Weights of a small transformer language model.
Size: 16 layers, width 128, 4 heads of 32, vocabulary 2883.
Architecture: LayerNorm before each block, biases.
Training: a variant of Muon for these matrices, 207M tokens, 12610 steps.
Each number is 128 + 32 x the weight over its row's rms, rounded and kept within 0 to 255. Layers, rows and columns count from 0. Numbers have three digits each. The size before them is the row's rms in percent of the matrix's.

# up: layer 3 MLP up, 512x128, rms 0.194, rows 79-131, columns 0-127
# down: layer 3 MLP down (transposed), 512x128, rms 0.192, rows 79-130, columns 0-127
up79 095:103088121129149083104150051132166118042161130106163166139173106139113123137076080131137120119091145180103090109155110134133127081136202084146122122167139094117192152186098144135077225138154131148122077120145118094126101162185105059121146132155105136145102142127134114146160125141080076142138097149123115162156135043140074073140119109168171136168110106134126161166153094110152148115147
down79 109:086176187086167073122158170153089140126177102106145112119148127065120106139118128068127158064109121102120115122214150079135110141141131153132182105129161135127199133107133145088140155142114102083126143148122128095105081211142069132130074127077098178142097130095169102101089133095163139146194131120183190147150151108168090093125149136096107116104109109099126164153171175100119170143102
up80 099:137145091085112103142173167180111135165178114142124101139154126153082147078099150120132151162156191036174133119076108172130153183095134040134153085107080120125125082130106112145153159142083141171122096114142207129113183151154104074103116147157120125152134148153111109120143130093202112122068105158105102159158111112149146081133143161161092077093131117094127080151163101104181152136169
down80 101:145151171133174119095168114115140178142168094098088075110137163122104120126155082111121135116158147160127117177140128086156175171137107168146155158078152095159170058118126098129126170167143142092141127157144112142142124179101111077074105117161110082145138070147104078094178151100141198145124106175108115126110204128114152142111128114083136125140021162138086102148142084083166080129065
up81 119:116161215152114128131090100134129104133167123165143155133102143161148069150083132099093078043115163117127185156094135148095120108133132148152116143093132123081160173112108066087074083141185072098154053121186139188079152174104096179082098164157144151120172124131133110118127186137136074111092134153130147151099136096132151144178141133134128119133081176119104148146081144124174162131165
down81 120:111141148072140112145088125093112161102133201119090102138110086126166139185145087114168177113122174126165139148102112130127079144142117057125114229136129098099152179135113090090107115135153176143136062112123141172075119110149128114091177143174132115051125175129109070103118090152073078145106115113140142115134164117162071151149170141130140075125082135167169126122184173150136073144137
up82 099:028093185096180115079121102117108126100111120132133129154157094184187117141124087118135118105079138146126098114116191100139186114134100083089116103143152134165162129159134095118142115138139175173047169130101105124132230105082132135146131122102135155183132128154131162146083099105086211131115127155095104128178143128123185089134147159141127124131050166141109107117112084158165106108152
down82 100:141122112154151185086123181121143189176131107156081119188099112160084114157121136138052129134157123119116060085131139105070115118109143192159196153171129133157121103081141118135149162135102114119080172167163118111102126094112172085134119140150136154124126063103149115110073122094109097076164144113078169122097198160116063174106064084104137136128154162165090116097135156177113162117136
up83 103:116109181134176117168152075136160086142106101081160095143134136171099145147138112106078114089159177140044071160127116160082126201104147090149089125188114125094120118159113124130143155085122168163131071114139105102100125148204193144136169134148104133146134101148191135147082116113121116102132081148134144123152149097149064092092093075126125108146129177158159174090146130134095091207163
down83 104:168066143097103139167143095130149119187179139107177139108101116197148093167086152093073191103148167150099169139079120123125106134067066169205183107115122131155146114128105165138090127122170080137144137113145168087135140147138113133115116151087092094119138109109104127147102132122138110070099119114184160116128091128097176140163164091118136138095139155106099060231106127118137178141177
up84 105:147157108095113151095094098163132138137086096154086061125035112175088112118120109149116127171138131078167136093117127110164090144076139145154169186156066121161133120116155116191152087169091096158119110135145122090072122100143123093137174095121155191196116156118109132149163161137179180136167087135127076113137188140121114137175187160152108117149138103081135115091125150076148113109062
down84 115:115114105075137178136077096135093146112081150097133123188097080175092105098136162159188174097162110137118151185122129112102110094099113113165114118193107071158129100119117154124178111134169159152125129145152159116176168108126148104160126144140120126093120128136122126132156169088187108081045085121094162142073175098133105059182131125165180146177112191139084127160085094101129108169170
up85 089:224133125127134103136148105089102102058102099111197111151143135116121107151170137120114142122114166090163205138070135105134113136139150142053174136073100152125139067126124162102121167149086093142169163172171118063133099114126126116161075119094117099103112165126178068108093155068144096145101122106186134099145170136109159148169107100147159123151141126198149100117137162173166080159117
down85 089:018149081102155110107077123136141126179141172122127122122132136086158222084135143085109117136104086161131125133143160138070192092046152121170112111161155107090131138122153124127120135127076148110107116093128121176145148179086147210131180083112137142120113088107115171140127117133136150113113114144062196180120039112174104122110159146117154112107140113112123137124127136148129180086135
up86 098:155069125114131138171102067157151145145067100134119115134123120127128090152131099088141082139083172037166156052119140145103083112136159190090120175145093121180133118098089132129198095136090096139141132112134166101100134129163133123166034152129130132118111116140149083152149150190161130165108113150108113114159155102180187102138179071127138126163158107051090153155153164112103115150149
down86 104:134121123082088122074105173106130160188123137100155158108084137157135125144104115163147119140110145110149148154138115111115182144114135113178161118111121190114078170079164157049109099146150113128144155152103145082120230129158136176140110150186083121105056099132130173074125100090115212104105043164140161095106138146154127082169122116074103142137115139094136097156149109097115168093155
up87 100:104110073127175155125127156128140124148146106142122117127156122097125140111149133116123145137114148149114107160174167130065134101127131116063092076124083162158172172104126096117128107094074140189191190081132104117125122164115147177144138090118137091090176169134096070110144144184137109132151110143167164140097077083059153188133216074129161159165142142101114108136040136128112154147059
down87 100:218090110140102060143110050111089082092158097144090141118122158167154110155132129191123055182193064181146166134106136111101176120106108108174192115174154147147103138104126110143124100124145135145129126105117140072108165067140133112147133157162085098137087155085119098140112137100077172126149110188140122122134159150127055091110133147116200167126132150151149145147143111142132138144075
up88 097:165173094133091103060138172132144098128139144075131109110107134140151150092104091111106182110183100117183127108121105168173136139118129090143051171131174079113116136197123132083064070094157162148136084144113164168112119150111136124139175106172167174129133129130133104142117076119058171125138129143122149163125161153096146131215130215124163083125091117113170079167111150112144123094096
down88 083:086139161137167136147093061199128098173139162120136140173145127176151081101139107140159115072121176099083129104089162192116105134067125128113155149154127214130150114111107146108198124163159091110151112134113107104146088132147141158136130137094110113129112093135176187133118158142127100147148086128122120079106086106127112136074087045107073138162134124177099180095143181099155081100196
up89 104:127060077181174144152147146094120079090157166106140087156115128142102108141110181168099099119150165142111160137137148123169148093144089147156148077094163080118127149147139119120119144113135181144123120097183170153129161092124061114173114091148147140040134118094085048135120103116173142135144078113115091154156160155104085061183172142205153144111130138094094144128131080102087166086147
down89 106:158108150116121178117113139131108105157104115106148093144150078100103072186176085135144110152054075086137159145124121214145106216166197148149072143155065108051087126124117154120162129128138097081122105155113169061120107110141192114122114116123074108162122136124174142142106141156125125114095181115151135151123167110126156162132127114148077134169081069108123140174178142131173147122126
up90 099:061125136126105133162172162097069148205182076095116106138088141118129162141099136116133128131133105149133148179150136162141175152132178143101131090115084136122131083169176142073159052083146121110109130094110113115182150098065176170103157094174194113123164111169117087132089086118182125089126147111076101115128159166156174144166181159143132104117122119073137089149116092097109137077162
down90 094:116073133088131180174110086138113175085141158139158193157079046109138115082125083122107105164126161160155143123134083115217087146160092143092107142142130138207121114063081128172121116167104147139153118156143143099122153159056112097139140161110120115103105111096157180145155099082173068136169154076139119129105162148135136093137148101154091186176134097159104128159088115128125172143108
up91 100:179116111097114080120093091121053198118182126180109117167152124156137062136075083153084099117107165184142065138120146120098072157112095160169145100166097136059158097108173171080074177151104178144178160164119139139082084121091123116120174120136109134115181117199117132156128149140125157141169091121106109144139116151105147163151111137133111095116104171083161128168090097123111142152106
down91 090:132135107181175133121140161119132103115084120133165152104111196166090184134156192110119113099128136076201143159122127113175201105129089133146133157122135133101110188074073147161171108131161174163124127142090142073088063182107111116076122141111116062172138115117124136182136084125163117084117170085129164069108160087164099110132094087120082124137179145149142132121086118123115111131194
up92 098:142122150089140096143153105136129087111104196089138097125062064174128110121134092125109102185127154170188165154120139196135178153082144139114129114119140111095162124133142112158118146114151116126157176131072088152114092160206178085114158123121122080136104103167087125091098096189080157182128138054097093152145133133153138117099065143100166194150096142121100109109185160153159086098144
down92 095:122107071137128148115139101143101176187102115163128126100131160154153142143173108146122162068121120119110112145092158090171152149136125140145135082144081113140060109111108108100073113112146167155145114103142182114064124129157066126139155069104124202135148131069142162135144095171132109150185051186121190150126112063124104150085201168122075079134168132161180126130096151106164120170130
up93 088:124120155132117142151134125137097089140055111140153106196141060141107093087132205124116171141153121091113198159123069170082183122148110169148132166148168126110182060139140144145154101164116158086140127119119064125136127123117073119161157097132132124072170093079081085114161116159176138128127086090115096156127155139134137140105071087114115117165127160172137174189091149160128071130185
down93 085:117202125113188130082140082116148144083138074141136092080171114119101097209108152099136128146146182149124098161161070105142151093139076044132150124144130154101117126155110123151089119147120181172133094154123172073119169150109133118102102111129142128124099124158142175249144122152111153140123141139121145106169126130162187075109103057145131135137127089123152130117105088067171155081132
up94 105:118104141151180122111147137126125179123149116153127093140150146130134072177150177130155167164115141115157124179167112164156157092142123063079078123168124132156200120094118148143089100140146090113086133159148153121167121128118090053106116097153136090148138153065088143114128148070111098186117087196100155122163140172064158108104108115107143126075117097129171095074234162111120135102089
down94 107:062109111120175149108141123119102094157162096151187139149120147178148162115168118109153148101114076157140202129107106099155144135173112148102121107123093135111103094106065129139088077176143124147105162134139158130140060072175082135124140138148079168130140125181149117105188192157101084072119132108186100131130070130132053139121114150096137177133102138150147152138175132072078207119159
up95 107:172133108155083116072142080078130192117058074145152123141091143114132139104058123164150088064135163154165085107134115139152100095112143111123139085092080104103161110134134082159152144119092144148131113176162114128186167134135210143124127137113102162179119177102133157168119112103116140129110158134125099204093143155128133168149114162173099081164124109076164119111123060118121165121219
down95 106:097190079167151162190086152139107149114138121103099097102116120157173121189139162143117126144124107115147219147166144136109090068152121060104139077102162130148127151122148137121096126093099120087140139080130120094101173133174052151167147130164091104110151084126123036062129119106188058122119142115177132147098161146095122121096154146089112126124115137175178142175111092152115091166144
up96 091:065069113183096111103128093116139088139134122158129066134089110175161116090167147111125150095093144155122137158131073119128116152119131070212158165191087120096119138122163138175114156144125131104119154117111111138133186104116139138117086105106156103140171110170136117173150127096164099189107097138098077152073105054134153100088107158135147069122144116157156094158199102154169113160213
down96 108:098065127172087119041165119167150149113114116176126112200132137108160178133198119103096096125127125156099114065123126082136184183162149121150047083122080102139136118113126123127183116198127107119124107156112075160094164185135099159126123082169124130143161145184146126097135143112131171158105161090113131120150078140134093120128120104190144152057170104111083166141101125145126132101164
up97 093:070158054109101153082089165105071130107169130116146124159086139172164153141116106128135078123143069114140114185111124125140149109158164084166099118212092142075160133089163121074131169113129120158071171159147133124104182113125061163133079124110133142111146101156152097068177127114158126094158118113138126115167130105121173104119117183165149065096135133105105184127209135155110080135152
down97 094:190108074149165144116098123197173120110139121115113140171151108096115131155072171068156151131136116146063119145146154122193141154153105103120150160113198071191103115078140084112153132132119134129126113118135166115134127153137153120119121142137072078091109125102101058137162154074180100095148127105102143150158164111163085108202087113156054071168136147153145101067190159131110119124131
up98 106:084175148079098137066168162121144140102136132123148156177091114155157135146107099135115119141088130115130116102127107065136148085097138155132182172104112141123194151152145140125118077136124181103132159141173184144173184110151098135195126127123150114160179092185105141152137081066057133099106105103074140138098135087113124131130177124150129109115076083158123011112142187095111142157150
down98 115:149150129176157179116181177112127141152149101126157136122094112163141111105122102112162125147106194194090090100108162107157140148062109185134133162126121149078073116123140103083070111053108135104132165171122053195156152117180118136171099116129130154099147134112160115129142035142104157128133162101159085082091104144179118107122150083129141103119066116144096160047150103129129146157125
up99 095:100101168141116115120105138127152112096142164130106121125139112215135149087084144116194134166184103077152114137126172156176160142131119147100109140053164085147166105082103107128123162154098144198110148119170130144126148082092121152133228155146167175081139136134102141115127135130124083115118106139127095142132108132142125143081071083050106128101142115152112196061105179063062120128130
down99 100:128151078098113114088204162108154162175067114118113085145134183110139124101137159165065172124150144134149196116129102092081131103147130134123095123113119160157065107107135137146126071162183112141183056127098211098156137153100159154150092119173077083099104084130113117201124134157131135086176129042119137136160143080109152170157152109090129125137130173133115166138108121123153156125153
up100 087:152122142161133120146151162091116139149115060165132099108194145111150178135099111112231129103073110107119103109086169129120133118132150168082174122132125097121165137177139125153119127100127153137138144043088115127103113159068159093105149116140104116170165178118065075100139174159170148110129177116121099136129158142135104163155110046134105094108158080172127112193116085207133110096168
down100 093:092159187107143122064114123121112155123168140126165130167153107111136090160082139121110137083158072107118092133151186107122109088086148185144151158112076154178114131096144129149128167158180117098141064086125109196096210081084120107124126082138169133096146162168083133096149102092156107143131136136158158108111081218148104122145160123170107193125146069114133127098127129067105098140171
up101 087:163101131192062161121130191103118096109092101075129124080139110097174101105131102087152125134139159145124146125129086125127115112136128121100113125156125171164071085160167140094085100112100159117076109098170182162110171170148151154106144152146180120133167115097143126160133090163062119143122129159122125142164128029126053190103086095134166184125115187152111126163132111156150186132194
down101 097:148160090193164167127101115120135107142127082166096118143110093093155144103190151138083068185102152126137130125159130162136137170135052101155078125116159104179075117103133155139170157169096115155097155102117170181136091159109138087102072119159112074163089080126117141065166159093137060123170148095127126108147122079144168152115110072093049155125147158164099148186111144143147142137134
up102 106:135072066087148134162087181147168158144138143066112120078157100080157172155127118123141151126162076172131115192165090088155161108139163117132126129094124174144137129113133148139113106152181083154080166114113111135126069187183150119113110149150083152135172166144132136136131125082105095088122135156111165095135109121070092136112173121112088120171090117063167095103182135134119095222070
down102 097:124118120159161131108145152157154158090073157167103118117143131114123074083165072119102172144150127112130157167151125118113139086163111070116119116066155159156086141124160129125120107154120137152143068068077091143111131152122145130081082136139081121185111145123167103218084150135109106087092132140084145157113219110072172143174201128200119127130101160135143122149154109124137117066059
up103 089:162087146135094107163096146089120161136105104139123163112152138108122123134111156036110158172120130060090128129153122111069151095066099124190089126078132104128200073134131123106153108113136172152139126117110114148090175176169130119152081156112092101137104162142157127134106107166143115242188113126116187184118164102112152091076163132116132140121061098101141206126133141154135144119112
down103 102:174100150097118092099125082176085130069133127125102155115139099157163165107148239087114150114104129065131100088181149108102102110094166167144164117150130116090183105204114148152138180148109123100135133096118115203105146174144123123183102073118104072124158126146126098078134090136171120085104173151107174105107096160186084163111107128138157178173100101120124088103149131158109113126121
up104 098:163090139072166170187117134079094128136106134115108165108100109134124122195116154030179123097102174137101083122120137051114151126128108104115180164117057175151120105207141127151070147118157187140137065098176117107201106130131122130163195126101126160099138118088141120090122088099138145130089095150189121146167146111131127185128185118143131142120077143124146090117128135132153123139112
down104 104:171121128152156139097094131101162136118139139188168092088128134133137187099078097155134139078144136140173069190156122188173123187070088087091129107115132140111139166161142104127086127141157047113105119117133149151092122091088116111097141173189022116119117101096145137146161118166130145139143170141115095223189114162117123135098065121098134100121123138124123133126130190098121129149086
up105 092:150114134131075157134128146137088091081086170119179172167061172115125122149137103147093125108073137152137109137115087120127149165062148166125155177134134115077175115101102145170168193092163159130145123111183120099141148156111147086147172165128102122147107154137105137120112077175131119138139073081047142147124142121173146099154081095093171176119096167172068127106104107099055122157063
down105 081:143148134175174140128115174150115196106101167145114086130183123103090140130118133134166144164164112150144133051171184087137133101200081105151150153144092117126058107126149087119102141168097138120127145113051063144141087078152110091093086099120168089128116088113098094123174119134113116156137155137170163137072094141157101115138167109194136061143214119134165157113157101141142132090150
up106 094:129125119144136104126145154130134134131169126151100126162150110077157128139114107188121106165117155108101092128146152124116104086171124097114120127116069109090142166149106157083134068121073098118182197110118063063172145054171135136207117166114187173085146129149122153181136112134151196076140150132087107149102085098098131150147156166082170117087092154109063135064124134166144166116089
down106 087:181145154136200140171158106179139127118145146145096129199119153099124156117148141116113077093141164118112106163114205142089196095080141091143103116088073142142109165124073114144093123133139176129143148113084158069180064139104158141163136147124147123113099158143068139178207111106123200114181128099119121163135149108100132101149115086142081136090161091142119144089110074115080123121069
up107 091:067183072115102093132136095133152063070136189157093133119118166169132095092149129169091084148165160138101155126152167176132116161143134153169119192200091147127163094096107105097123139106098082162147137098137129124140167092067126140077116150127210122162159128056163141086058085159146120101123135125095132138123144149119125137146114145161171167072115185111120129123110087139167128078101
down107 090:185128159226131106188119156145105195160118101110202118170156091126097116137115167137152117089121083074160138103089125125145141112130201124065144107087139118127093125119132189074149169158117156124105143128117095159121074140168056125194082120143115177146067119149124117113155082086097114143163132095163145108113143150125120133088119084091048128178124130171119110161103131147133127133148
up108 096:075168087147071125137153096138084123070132084056191068137106179207146113126113090184110132124080083102093117133116105127155152125113140185121140152161166104102187138113145149151132160138097163077138097121099103137042144122158137145139126146106196096130147118134187133067102160119110117196146092119095147140113140120136161090113073097106126189185144128158137126167107161158155133141117
down108 106:117130166162147160153117137171145123065089199076160121122110116105145126125146140113115149144091052182120200110191092087142137092091123074075110077145123085217117142144094115101076159133136122133133127123175131131118121080116133121117099163090122108152167114102180129127135102169102120092084124121114142133128123165181172157140169146161185085141147189102131113104098104185197118159074
up109 094:145147154141122096099136128173146109131130128113132151147144131173071139157101124107106129122097089075133083111064153156107065161161089111082172117126117118197172083142128162137136108099139102163126135129116131062136112107144151177161139152183089167087127125176167146167087204137060037083121173151139090141113143131134117167168128084162105132069129155170128084079124108154102067176139
down109 095:176129131115145145124142098123103139159081085043141177135145130113204094168150134181130158101133127160129126142129154125128148108179088101111130135192119112109113113214047099103136133141143133137121172113033141126132182095085167137130142146120094209101141144134086127159129118138100127110089181101153170107084127137092145130152163110090107109134166084087087131182126139165143040109123
up110 099:171111106119096127138096185150076071165129088160095176122202141163142160124130084163142139163105127138137108090061154158067053136129082114095174111165082151117112124147146097067139105122122173157142153107168179131080124156181110130119117097177123124108096060142123160152077146124145098071122155186077141156134149100105142103128112147189144174066097107107129107149099103163163137145155
down110 104:163103114133127092085143133109133159171136124132202131107166173186177128142122068145085131182122043105137167099130087099128135169105119121198151188085136078180092129105128127090111097091157128111142195123131181158129127148164164102059132129090135126089114152126153111115101195086130107142043093090162150089111119095165135143130117135130135148126080144118170078144137122195103104130154
up111 095:119102134124130131116166185156130160158082091105099171072083145123146144180109150098096072071140096195128155185105099091126192103165157162090131071150109155107112091127156090097069132096154129144116126136181207095132058121171155080091123174144141102105143147122091106147084118137151157127158105131107170118127136147172138125137117137129148103078132200110161149122123133037106082157148
down111 101:161170130101098076143089054123151094128143163128157152168153060105120081150156110124115159109113112170134133138110147075101106129108088124120117170129055123206140099138125149131179156211074150142100187179123098133081147114134113173131115109077097102177126130136065139119139194150137137156171103153097117169118089097134146163130128093081137138140192077082072128143119132155179167135150
up112 091:117133053083101091133108114132117131136107139150104123173085117147127147132100081078120187084103161082123155161096215147157092133183072179087148077102132160123115112102127138079133100193159121161147045129110149149142156163098112090139137108162148129138135158151151138126148100138136096173086119145117173190133164061119099175162135161113141154150086098165151115153122128133112147168032
down112 100:159125084169120169181097081099057124157114114122123121163129121032065120052137142095199156101104167172132103078145137110111143122181121137139119113068184128168137153131156127076130138138151155130122107130132128109126134093152118145148122145160125125090054135078199148088176164119093159161116133130173131116128159111152133084125096098160111120112126168140161104119103079182208163091161
up113 103:127068144139130148153106122191135086120140141156158115084120132109105105110145079119108156121096105106068140127093171153121173127120113111110151124067122139080151073119181131201074165112125151153120131131105091186131174162159093147109104084106154125127205156123126147191181095160092110134152116141106110074145155156133069125144138194113114130135064071222116122152126179119097089096172
down113 095:145152105111081146088192097089132135159125160096125099123104157090135130149091191137142127159132095150116093119130103141120145107184116100159079117125156074163164106174173134150117087162098094101174135135175130143117153170132194146139116131115169145134086146170091149101061087051128160173085116177123097052127105190132167117142165100095116161137159163102103074126148112119060202139144
up114 100:147090120066156154126155076082166192137132135118119108151120093135163077120095182147103173098166113086073103188146176143153103162135140199150128144121118117107119168128162064168132104102133092151040113122147117191121108111095133106095089086163197116103167098165092115120096105161140170138107102124144191045117108130105120096131172097150103160166094090108105142134123152135144101154162
down114 098:107160110195114152080153131141137094103114117103154161141147216086111116114078120071157199145168172128085108096126143169152135108153118115217136092116176165151124133126076106116134156114149147158092105150129145103072159095179140089154103142112125148118126196112144077138146085189065050077178086191107130095105142091149112161097129086103128127131119116130093138136128123122168099120099
up115 081:143119091202091114172180131145161096155160125096168128020105106115113150095145065126148121131133131134168157112091167075166134123126136189118114161097086133130092129117072154150093153121186098153061121141141152122094183119131146138122159118085115176120152105129156117138151156097132146151193137101200174132151141048097138172092103149115150127124149091113083140144076105117161069083128
down115 086:135151155027115111114081091103129096084140168155098145152163152210130100118145152099112079125098162132113151082167124123092127128139111108104099136097192073175100128144154123094086145143058169134143147086095133153130063114098148123123049120144219114153138092132110106112131130118173104117104123171090100117132112141136157160157127123128139145131148209124152165085095161127094187192155
up116 092:181104150105124151129088144119134098107151077113180088125128134161121123193125084098103156111147081093113162146082152170163132108174077189033129189151159140073145098128123127158183082185091148123168121108191097164151164136111113101138142127133119151115146102139127157044030114111067131120140136074167115098110146119142111103069159109133110168153121142134120146154150117154157159103123
down116 095:141144144109088096113111121158126148136116113072112098094168104077161079153148074191146106183157141086150110118163148170107139141113115110162106114202152086102120098124114157126159209144179106155164112131131126162129124150151170112213100178115048078140134132116153114109068114172112122078082114129143208117142102068107179170128082145123104165143107097121074127169109143100145158143142
up117 088:185122119117124135111179187204155124169127086111086153147131154084122131140057146055119136101063185162113117163171095116121117155168114139113145091171198111101110106123112152078157114167164077135106125119164140124157075102166162103198172131109111138096168092156162054121164153116128132152084089148144171102100126094092118123162119150151100089161140114157082157112084115089126108144084
down117 091:104173118104091076166184156128115110134149102150109077124142100185139084143136119119129143138086144093151110160148129196144167169090165105203107171091112065120101107117071094115088130179128114084143133097115161139024170116103074101084069144170115131137062176178126145099133127120168116105131166093132137143156099126117156109113077167170146161146137140129130082170159100117144178156140
up118 105:195124102110085063060117099125131156160128137190136167172134103178116122092159127130121087178090115139098147123176072133136151090117184106089111109110160148109110111176090165102104123116129181168138162144080104122094155132185125135139144192110133132124098133090057137160084122075168143124076061130078127138154177112102160107159132122174108177143131181122090081149110195162140146120124
down118 103:162088141083122061116110137172128110148110194233098099116119180149123128136078118140151114140118091129161120152134151160123145114122184159089133165184130184160114163169167120159125121150136191145069094089096076159092069164132113129100139138083072208166114080091161182120166127145118132125125119143117139063085112119079076117141105122082145169115145123109087106095134165139130129114109
up119 101:160164186170167100131105092088106130162113121075165103130139145095169197136125138151080139092130147140137127107140104128117174168131128097150142145064131063164161156163105051148085137105215148119121117131063106083115157117100121182116146154113109076118123131087055069185109195146124138150110148128151123102130125115103153186142070164101130147107102118155166080156173109147140092166142
down119 096:134079134178090096117144130103183132087126105142143102062163107130148164118157160124160103058104077059148141152098070124149116139171126134172122120076137088122066117120154149081107129110137150066151099176176131129110191107143130157151099106128139179090054076134151169122128081177168170143115111154110138089144188102132088125118178172122142141167139132121101138147136110222128132086146
up120 099:124115182114105171120097050119143122121135109118123153137079115097123135111089109140109127108158163057107139120139123112144118132079145135116153142163100075072181124132128166098200151111088069144153174094134160212123141117170127183122117158069113161136103135082097137169114115160134145128157111236108158184138084171105098197062070123142124177126129135129107107101158153149147121144094
down120 102:076110089186163095075114156128118106127109117129194097156119169131088102144132119107180131114149178242133140102160063166149187178104160125133141089157118158116088131091140114135201107073154117094148101162068127083160121106114120165152078118100169110144155117074080124124145126141096150150133137086128131172130133146132097106134129067163161140108174076181151118157148125103089168141091
up121 110:137145105139122107141138137173131154126125082178103103132130142108108153179095151080114178112155146130177165160130128089047148114156141138102192094126116180119093168138093195151107114098106148147079153104133090096100168137152118157134142146131092187103164087067123105088140110114081105111114179211147114161147080123146195140079112051179101122089075109144155151134149124071112177119158
down121 115:085109161118122137190187104135107148133108137089129104091122148137155115127074119198185115129083128122135152141155125183135153168110111074180061089106164090097120144151143122084182111126146107121056175125088164154089136119122112134183133135122057112131126150169133065098140148109160119129131136056151112184109142075114137150124151067084137153161116076122088086122205121135153194098136
up122 091:079126153083141199143130132124145179095113107068072148106138106156132124126086067145136110136061122161128109153124173102137105132085151116176167087184091095179099134160100136106125153077124087150095109135071120157157113207172101121194129090131138055164116165146187134120051095149117168136153147159094128141101096140147171117117168156148117108199103102094119115123136164150159103133154
down122 088:137076100117065149143163075105186118134154172065104115170152127203112116107103106100137147175102119131113147074101125147147179086103157092131148029163184130115110100083178124131130128204094097126145147096168109116128135170075126108110080170180113130103102127189138126171181093131155126134108188095111110160092149123176161130152137085113138107158168123150126131113156077170109105106128
up123 105:152156116087186129127117144114098137147134121150119075104122219149140143119131098112098212126110103109115076135096158155171150125132165091101084135062059100140179098144174131141084101132141170212103141054111086164119096152162135118139123096213100138107119121077122131157160147182141143130206091131140105139137123123120152069127127117155109101195111115183088146123124113110138086121114
down123 103:121129073117122132063187078133114126112107094169085163144091167148104120153165184133146108181152108110109109101101152141097168098135100129213132182116103063128139140163107119065206078152149139110137128121152100111139219103106163136085162153151149160060158156134098129121124080134086111110151136154154084114105073168115128103113127081107152125101152175119125095092146148165129083156187
up124 099:139119130147103090202111163188167133104122157128098072150130121115120175141137185132104129133092123149118095140097153141160130169117138219132144154118101148147161113077044109042172079128124145068112121164117073141166139129149146143133080109118173181126131119077140103151120125082104078127113144119104201178146180139120133151044135142122135123062124135122125101175149081129110137071131
down124 102:155104134118083185128155152150115084089145165136117116162123130157127115085152149134175162158122139160113073151095147100135049151044104130090061169147164137131153102115118172137141186104124152161118145182123088143152041169156114099120085158097138130146137119181180146110131112127091114166078105090140116094131097120153208107133113048087155132151130150104107121180170094130117072143173
up125 102:140165110098132143158161121199138123077101119182118124116115110118107110143120102138155107158164110148114106179135104115187098063042136106152141178104170188136171114175103113111234150103171164100129060151054119087123183127127129088150116111136105121117150119092130116095084129121139160093120127104083100154148155159149109149141113174158127219170129118104064085099139131117102132152119
down125 094:102138148174110142201128159162097158081160100182167162114119131133118126039089136154161130130069117128154135128110150104135129082161115117154145130090091117133049121093163191104156144123057117160118197174087148140099139179096071120058126111117124119102116118150131113146130128172182143074173121166157105135105122112198174102169094158061121110091104128155138113158114133079114152120093
up126 113:049108091109116136124124144103097132155110120108150108153114170081099166090089146089099121147100063121113142133173121074159173137149128153102103084218195152145167199097137100150184122037152146129121139183185155190133091100155173114129099035125158118131140112109126126115125123121173072154101127187140104122139111143154123112086127129115149127096087125156136115169154156129173103120110
down126 116:120116138182139087141105123129104123128167166126188114120103133159147135129202113104102185152121095133131156148142136140137129126191095090058093168105110157141149104096098080101155169171135176160159116115092175141119120136101149137079126136108175150119136122095144158068152080134110121159053170157115099166237121137176067081106098079059119142113092102118117138127084179138120164085126
up127 099:151119103123116153143090175128097164068092137088169093131113165068140118214132087116166114169108132130153056066102221094101138099178124075159110092125089097107131140135114145136142162147135167100110123099138112114115165161114109124141179143152098162125150118116110214115081198101079092131122074067142111140116168109120113159135122130196128165114132153114154134109152179110170125077103
down127 096:091120144120140102138131094098147157149134147166133141106114059028140167128077123128086157185181102178185118136135140158114119142116133116148085149102126164114120127090100073154099086116174184165119164161080178085162111148161130122124106129143127162171150107142074126117214104144089113149157067168141147155079113115125171124131070148166105173143102137115137138109073142079156144156050
up128 106:102123120114104103085132127148164104152154123145113195176101156105136119094157099116103158134124077091130217182169095130112142136113117172048128184127133142164128117107089126111109098160101114130115065118113089127123105135161114082156147071109152202114198109150137118143058151190088049148104182110112119133140069130099128121095127102114139137083190139143147133159137165086165163099179
down128 094:194130164171135114184113155108110123131109139081139111124141121132124113098118104130186095090164151090103088103099110139172067158120090139152181063150129201099156104090132122176114076128093185125140116187071163067189135130133129126095102179139117123183093089171119183103204116126157133120132157132091164141127192114115149104152137049115118116122134177101116119104152149132132076096097
up129 099:089155100130100157102131219150166118155173081066192158094149165107134078097112124127128092100146124119152158135132099101154098111087073174152161160151163139138151121101147129170147122103150125179124099138140107072092188071157115106150085137062085094147162125145169115068138151131117084107139096147142094125151157135081172157162155179130096084121149123049138098175146102137159068131099
down129 105:124096095110142157108149124104087100096126114144134164179121120129122152095115162101152196112140165163068144104108091113148154116072083088120138140103164116139137165090107083130163144156126134151155114095150152097147121118099035110110130195185170076088146121107135182188135140104085053101105159130168170112193157155110187152107093159104105107200156088154101144148078185145128112104113
up130 101:139180141111072118069109139139173149125091102114125160120116121128158135081059127152111174103082070142144112127123141078159175147157095148104153125149103151184138116109105220075110137122146099099140163115166183126091176115176128078173144148081099139142122153119208101039113118117169086119161107103139151096182099067125123168135165160080075096157112164140120107147128108133110137160119
down130 102:134131144140108142132073177168148108107100104097110102124187113124156173064124118041166125145112163157097148098140131140135120149103081108130150098117139150170100113097109118099112075197218088131093141104071133131088150130149103151122101159079048144141102155165144134159178080115171084138157181153168165172141092106208162109131061097112111131111125148151111098094177110134147133112108
up131 099:102104113129117141086178133137138131135089098168149168139049089146133173165120204135166107107117125129116141087139104139135073147108168117104121128169172158127164152115129110142163123102072067158084102111135196175114092179103161128151069162106105103168131058189145124121144161133143088073121119114103082141145129116138137071112127110095056170090105122169111089125174145140107146196195